config.yaml
n_layer: 8
d_mlp: 2048
norm: "layernorm"
norm_place: "pre"
init_std_o: 0.0356
grad_clip: 1.0
schedule: "wsd"
Each number is 128 + 32 x the weight over the matrix's rms, rounded and kept within 0 to 255. Layers, rows and columns count from 0.

# layer 3 MLP down, 512x2048, rms 0.041, rows 106-130, columns 1920-2047
[[128 161 110  80 116 104 158 153 166  80 149 162 125 115 141 141 123  97  94 102 141 120 113 171 156 123 148 146 128 149 109 105 139 150 183 146  88 177 107 154 143 117 126 169  97 114 123 138  70 136  99 118  99 172  99 109 107 161 181 124 122  73 157 105 118 149 140  98 138 114 145 131 147 196 183  77 202  83 149 165  61 138 124 123 151 100  84 110 145 102 133 105 178 105  78 146 184 165 143  90  96 124 140  82  86 127 135 135 125 154  98 126 118 124 103 111  98 139 148 220 110 106 138 152 200  66 131 128]
 [108 116 154  78 153 205 160  90 148 133 164 128 102  58  99 163  78 118 137  97 139  79 131 131 141 106 140 166 136 145 120  56 111 128  93 120 163 110 114  96 133 178 132 125 106  75 121 111 149  72 129  85 116 178 114 138 140 164 127  93  72  84 132 119 140 136 173 117 134 149  73 205 155 126 175 146 182 100 178 144 137 130 113  84 125 125 124 146 140  72 118 152 139 138 113 134 106 106 150  75 134 167 126 172 146  92 143 128 105 121  94 117 132  97 167 124  99 167  82 143 125 126 143  76  75 122  88  90]
 [174 130 117 123 130 116 107 128 163 158 151  68 134 110 134  91 130 149 134 110  65 142 135 154 161 170 106 191 141 142 120 156 177 141 131 129  76 169 145 144 167 103 121 180 137 110 174 144 145 148 114  79 128 154  75 130 147 130 179 154  97 168 109 103 109  95 110 151 113 153 133 114 140  86 144 143 135 115 126 110 144 143 116  41 140 117 111 100 149 160 123 164  90  55 137 150 155 136  93 173 145 125 132 166 165  92 198 125 138 125 105 166 112 136 117 105 115 121 181 115 150 143  53 151 121 164 108 137]
 [141 135  86  72 190 137 144 121 131 132 143 143 118  98 157 130 159 151  64  97 106  85  66 173  69 149 135 161 168  49  52 147 103 151 136 137  80 199 169 202 197 146 135 181 133 136 130 133 174 157 102  88  81 128 116 115  87 133 126 115 131 130  86 148 131 132 148 165 158 102  75  61 134 140 161 159 133 139 170 110  46 119 104  97 141 148 145  95 165  90 108 131 121 160 131 167 133 101 147 159  93 170  45 118 131 134 105 145 150 104 155 149  90  80 115  48 119 223 146 115  93 191 109  88 143  92 111 179]
 [104  94  76 113 119 178 191 135 164 174 140 103 111 147 102 130 139 166  84 207 146 143 172 165 122 136 180 105 155 181 118 169  58 134 147 106 114  98  95 110 150 155 106 102  78 158 129 145 159 125 111 122 177 128  94 118 113 151  79 175 106 110 190 139 185 136 114 117 127 101 153  69  73 163 176 195  76 125 108 132 117 142 180 101  91 101  93 164 115 177 142 131 116 116 105  97 116 106 126 124 143  98 143 115 134 181 110 144 154 111  83  80 169 115 118 103 133 149  78 139  98 133 139 130 159 150  92 119]
 [144  99 115 188 141 126 107  92 149 150 131 128 108 127 143 108  84  98  84 114 141 143 131 159 114 111 106 135  84 107 122 120 138 114 183 175 122 150 168 151  51  92 183  84  80 128 207 173 156 122 112 176  66 164  87 150  97  94 153 134 143 130 147 122  72 146 166 124  85  78 131 117 121 172 167 123 155 136 128 112 114 155 127 180 143 119 158 117 161 130 126  83 120 130 112  98 134 122 158 127 207 114 150 119 110 126  97 118 175 125 104  80  90 139 149 177 144  69 164 152  96 163 117 159 136 115  89 181]
 [183 189  90 124 108 170 136 165 137 128 167  86 142 169 119  83 177 152  94  99 138 208 171  61 134  93 200 145 160 105 137 147 148 163 174  79 173  85 104 106 158 110  92 106  83 146 110 149 165 163 129 127 101  71 132 115 152 123  38 157  79 163 163 122 155 132 115 122 109  88 104 143  81  96 169  85 160  75 135  94  78 161 144 136 115  70 191  91 137 127 165  93 175 150 128  85  91 143 109 176  89 111  81 161 160 117 158 104 123 137 123 114 140  85 118 122 116 112 109 136 145 138  83 167 187  97 123 154]
 [120 122 142 105 140 130 102 150 170  81 145 110 104 152 157 122  98  80 129 180 152 117 133 104 143 136  77  82  70 106 126  60 140 131 138  55 175 131 127 142 140 137 159  83 115  90 119  86 161 114 136 100 146 119 142 126 114 136 152 115 139 169  68 147 101 109 113 117 107 153 139 126 157 123 136 136 152 117  84 165  87 207 149 126 150 109 118 165  92  74 120 153 145 109 140 132 112 148 145 143 148 140 138 122 163 140 162 122  47 171 152 155 137  99 162 122 149  36 111 172 126  71 145 151 106 103 208 154]
 [ 91 115 140 107  77 115 134 154 127 106  93 197 123 126  63 101 139 134 147  92 190  98 130 127 152 149 149 133 154 120 129  95 150 128  82 119 164 147 189 185  86 156 125 113 181 173 120  57 127 124 153 126 168 112 113 150 150 151  88 100  90 146 158 144 101  97 118 180 116 137 119 181 113 111 122 114 120 160 204 139 108 173 167 147  81 134 126 152 120  60 139 105 171 128 110 101 119  78 161 156  49 113 165 123 154 142  76 117 143 146 143  97 123  91 126  84 108 123 185 164  86 170 155 160 145 103  82  93]
 [132 154 176 130  96 115  95 100  90 160 157 139 144 116 159 101 122 131  49 115 136 139  88 100  61 165 142 130 118 139 117  93 133 109  81 140 107 135 146 119 119 122 128 133  97 176 151 111  91 117 134 134 185 125 161 103 148 137 124 104  95 100 189  91 105  45 118 123 113 144 109 182 132  79 150 122 138  15 145  92  65 153 108 118 123 187 140 110  84  91 153 137 161 136 152 151 128 171 129  94  81 164 135 143 119 136  89 152  81 120 138  85 112 150 101 120 133 135 112 116 151 143  42 116 178 124 187 110]
 [ 92 115 161 138 136 105 150  70 161 178 146 149 146 147 167 108 132 145 114 126  92 134  88 140  97 154 144  87 101 114 135 169 112 136 127 106 119 161 160 145 149 127 112 135 126 118 116 119  77  90 109 123 138 143  78 184 150 124  92 142 112 171 156 160 105 141  93 136  80 107 128 139 124 162 134  84 162 155  83 155 160 134 159 122 118 139 202 128 111 126 136 143 113 127 126 199 136 151  66 107 135 122 108 105 101 152 130 137 109 129 180  83  99 188 144 179 145 155 138 114 102 105  74 141  95  70 109 120]
 [211 106  95 153 147 166 144  93 122  85 136 172 138 137 142  87 115 137 173 106  81 109 149 138 125 125 143 120  96 116 113 115 165 118 118 160  90  70 101  78 104 147 183 180 142 105 121 101  92 120 154 138 166 121  93 136 133 108 129 112  78 184 135 137  77 144 141 129  78 123 154 118 149 129 126 125 131  95  50 184  93  92  83 102 122 143 135 103 103 145 148 155  86 172 161 132  61 164  97 119 163 133 198 168 178 103 146  59 215 134 140 117  65 128 129 167 131 109 113  93 157 102 122 132 139 156 116 193]
 [102 126 154 147 142 119  82 163 164 128  87 136 129 115 116 185 100 140 105  85 143 111 165  78 164  67  79 120 124 140  79 169  85 131 116 142 120 153 144 182 151 131 143 146 112 145 154 145  75 153 145  76 114 163 180  84  63 136  98 169 114 141 112 150 115 138 148 156 130 121 119 111 143 122 146  90 138 123 143 149 103 118 112 115  98 142 113 165 132  95 172 150 146 137 126 105 125 116 165  76 134 107  95  92 168 126 108  99  20 145 113 184 121 145 142 111  98 142 132 160 194 126  98 111 115 109  94 103]
 [ 92 143 144 166 122 121 158  77 139 148 137 140 191 152 123  81 122 167 111 102 137 179  88 150 179 151 184 110 108  94 144 150 178 115 166 156 128 175  93 137 117 156 108 147 100 148 184 169 169 141 101 130 114 172 133 177 111 118 143  51 170 161 146 177 195 130 116  87 176 107 175 121 144 155 130  94 100 130 108 107  84 136 176  79 209 152 138 169 189 135 118 128 101  86  88 138 123 157 154 148 134 139 121 124 133 119 127 160 100 137 171 207  90 204 190 131 124  99  69 104 117 178 111 111  91 175 112 137]
 [114 121 111 123  64 164 125  40 126 120 126  94 139 151 167 137 149 134 100 121 126 165 122 116 215 150 124 197 105 110 116  77  77 119  95  62 130 150 116 170 142 109 103  94  92 142 137 106 107 164 157 157 121 110 145  87 119 159 198 141 125 118 126 156 139 117 137 115 172 157 161 161 123 104 135  47 150  64 158  94 109 134 125 102  89 151 133 120 113  86 117  83  96 133  84  93 129 169 152 158  72  74 138  80 157 156 157 119 109 121 140 115 177 168  92 117  56 101 118 178 112  87 143 194 135 153 167 134]
 [ 54 148  90  74 120 126 136 162 145 155 127 102  96 175 157 149  99  72  91 145 139 131 102 173 153 113 153 114 107 190 127 132 115 140 183 118 155 168 132 120 128 147 142  77 156 129 182 138 156 164 124 153 133 165 151 164 118 170  60 197 199 206 119 190 148 169 176 156 101 155 121 116 159 147 122 123 146  90 114 105  50 193  93 146 169 119 139  45 154 213 150 171 145 154 121 103 188 122 178 144  76 196  87 122 145 161  62  86 114  95  76  75 175 167 106 180 108 169 131 169 125  92  38 159 136  94 158 123]
 [143 116 108  61 153 161 128  95 132 176  97 158 136 113 194 138  89 117 182 203 139 196 146  53 146 153 114 196 114 181 113 112 151 141 147  89 123 138 101 115 179 160  95 162 136 107  99  96 104 142 117  79  74  93 130 181 149  93 134 100  75 100 118 195 146  72 179 112 148  72 131 121  97 126  50 152 104  85 119 121 161 144 140 108 128 139 125  71  91 167 143 117 127 139 193 119 167 107 201 133  94 131 143 126 174 190 100 123 111 139 107  97  96 101 156 147 149 137 140 176 138 115 201 121 133 107 105 124]
 [103 145 144 118 108 149 164 132 131 105 126 143 122 146 105 128 150 123 107 149 107 184 112 144 144  93 137 154  94  54  92  80 147 129 152 127 112 207 163 118 121 143 182 105 113 164 143 190  95 121 121 121 112 138 173 106 134 168 146 129 115 134  75 119 166 143 101 142 102 203  73 132  86 111 173  64 102 152 162 138 106 115 128 123 110 127 177  89  58 150 134 190 111 103 139 119 104  36 141 139 138 133 142 152 120 130 117 131 238 126 185 122  99 113  79  35 194 122  52 176 168  66 153 140 109 116  98 121]
 [ 88 136 103 163 124  56 114 106 108  81  80 129 188 125  94 109 151 137 101 101 113 170 151 171 119 164 107 133 119  71 105 199 152 170 144 154 194  98 146 122  55 133 136 117 110  85 104 160 154 131 156 146 104 149 170  88  79  84 153 110  73 177 135  93 189  87 100 161 126 122  86 104 140 154 108 102  90 111 127 143 175 185 128 164 168 124 115  85  45 143  97 108 106 140 137 130 142 106  62 136  16 110 168 104 132 119 158 103  92 124  97  90  82 156 152  96 132 107 153 122 150  78 148 142 128 128 110 108]
 [108 104 159 140 136 102 156  81 146 125 161  93 131  52 155 111 101  80  90 135 174  62 142 117  66 143 139 157 141 168 136 136 144 174 138 186 163  92  79  90  94 110 102 169 146 205 151 148 165 145 102 130 119  84 132 131 113 137 178 149 144  85 118 129 147 115 138  86 163  92 115 145 145 151 109 122 178 115 158 159 137 116 142 103 119 121  92  94  45 108 145 101 175  99 136  72 105 157 109 108 199 101 120 138 158 124 141 158 125 114 133 146 100 101 119 197 125 113 128 117 135 211 125  71 145 130 138  85]
 [ 90 178 131  88  81 127 153  93  77 124 113  67 169  83 158 126 104 143 145 142 139 112 106 143 134 148 155 161 149 124 144  88  80 105 148 184 144 137 151 112 117  71 122 106 164  87 164 127 150 111 103 134 120 137 114 137 105 118 107  59  87 203 179 124 164 145 107 143 152 139  89 125 121 184 148 213 130 137 128  72 110 129 157 167 168 156 188 107 103 133 170  99 137 162 144 171  53 174 149 143 151 105 120 149 163  45 154  88 122 106 137  90 102 136 173 152 165 132 137 147 107  43 116  83 105 109 142 173]
 [ 88  73 140  42 174 119 178 166 136 110 124 165 119 140 136 159  91 168 109 136 152 106 140 132 163 153  85  73 160 119  87 140 186  99 163  93 126 128 141 148 139 159 104 117 148 137  78 100 114 113 129 135 136 107 206  95 112 125 109 126 116 151  95 131 200 179 113 106 151  89 113 160 113 148  71 105 113 125 161 103 120 134 106 154 151 181 142 145 134 154 128  95 135 139 137  87 134  91  81 123 163 140 158 113 171  93 119 113 133  92 100 176 132  85 125  57 111 132  83 135 158 115 189  57 110 133 147 146]
 [ 96 147 111  93 156  92 127 119 132 145 109 115 133 106 102 105  89 110 130 169 124 135 113 123 115  93 124 106 102 100 129 158 116 100 116 151 125  93 164 158 155 213 129 126 121 107 107 157 119 183  94 136 124 133 199 150 126 141 150 193 133  83 109 123 136 174 128 130 127  65  64 127 104 115 127 156 157 149 111 158 102 123 141 167 164 134 137 144 191 167 120 171  85 140 114  95 147 115 149 133  71 154 187 112 160 167 124 133 171 151 184  74 133 133 123 108 140 130 147 124 146 110 166 134 161 139  91 104]
 [133 102 132 109 164  78 173 147 172 158 150 152  78 158  99 148 126 119 106 134 132 129 143 191 134  68 118  52 117 112 121 145 152 163 146 141  97 132 123  65 158 115 152  73 114  98 128 171 163 126 111  88  90 148 160 139 148 136 160 167 146 123 114 110 138 108 125 127 132 160 150 140  86 106 145 132 131  77 255 149 157 132 132 109 114 171 159 166 171 172 108 103 135 109 118 120 128 145 121  78 149  92 170 131  91 166 175 149 141  94 153 115 165 108 104 130 106 121  88 101 136 165 106  98 144 138 163 107]
 [123 148 190 111 139 118 123 107 122  58 106  77 120  71 101 150 169 157  85 141 206 165 106 147 150 109 167 190  72 112 101 104 121 147  66 152 161  84 120  97 121  90 158 138 113 160 129 150 177 115 185 138 188 118 223 165 145 177 177  83 141 116 134 219 144 150 146 113 164 116 121 135 128 179  45 130 109 103 165 158 162 111 170 133 157 105 166 124 106 139 127 133 149 107 103 149  99 168 164 166 148 182 119  96 177 173  99 124 165 132 182 132 195  89 144 103 151  87 138 156 119 162 177 111 103 124 203 139]]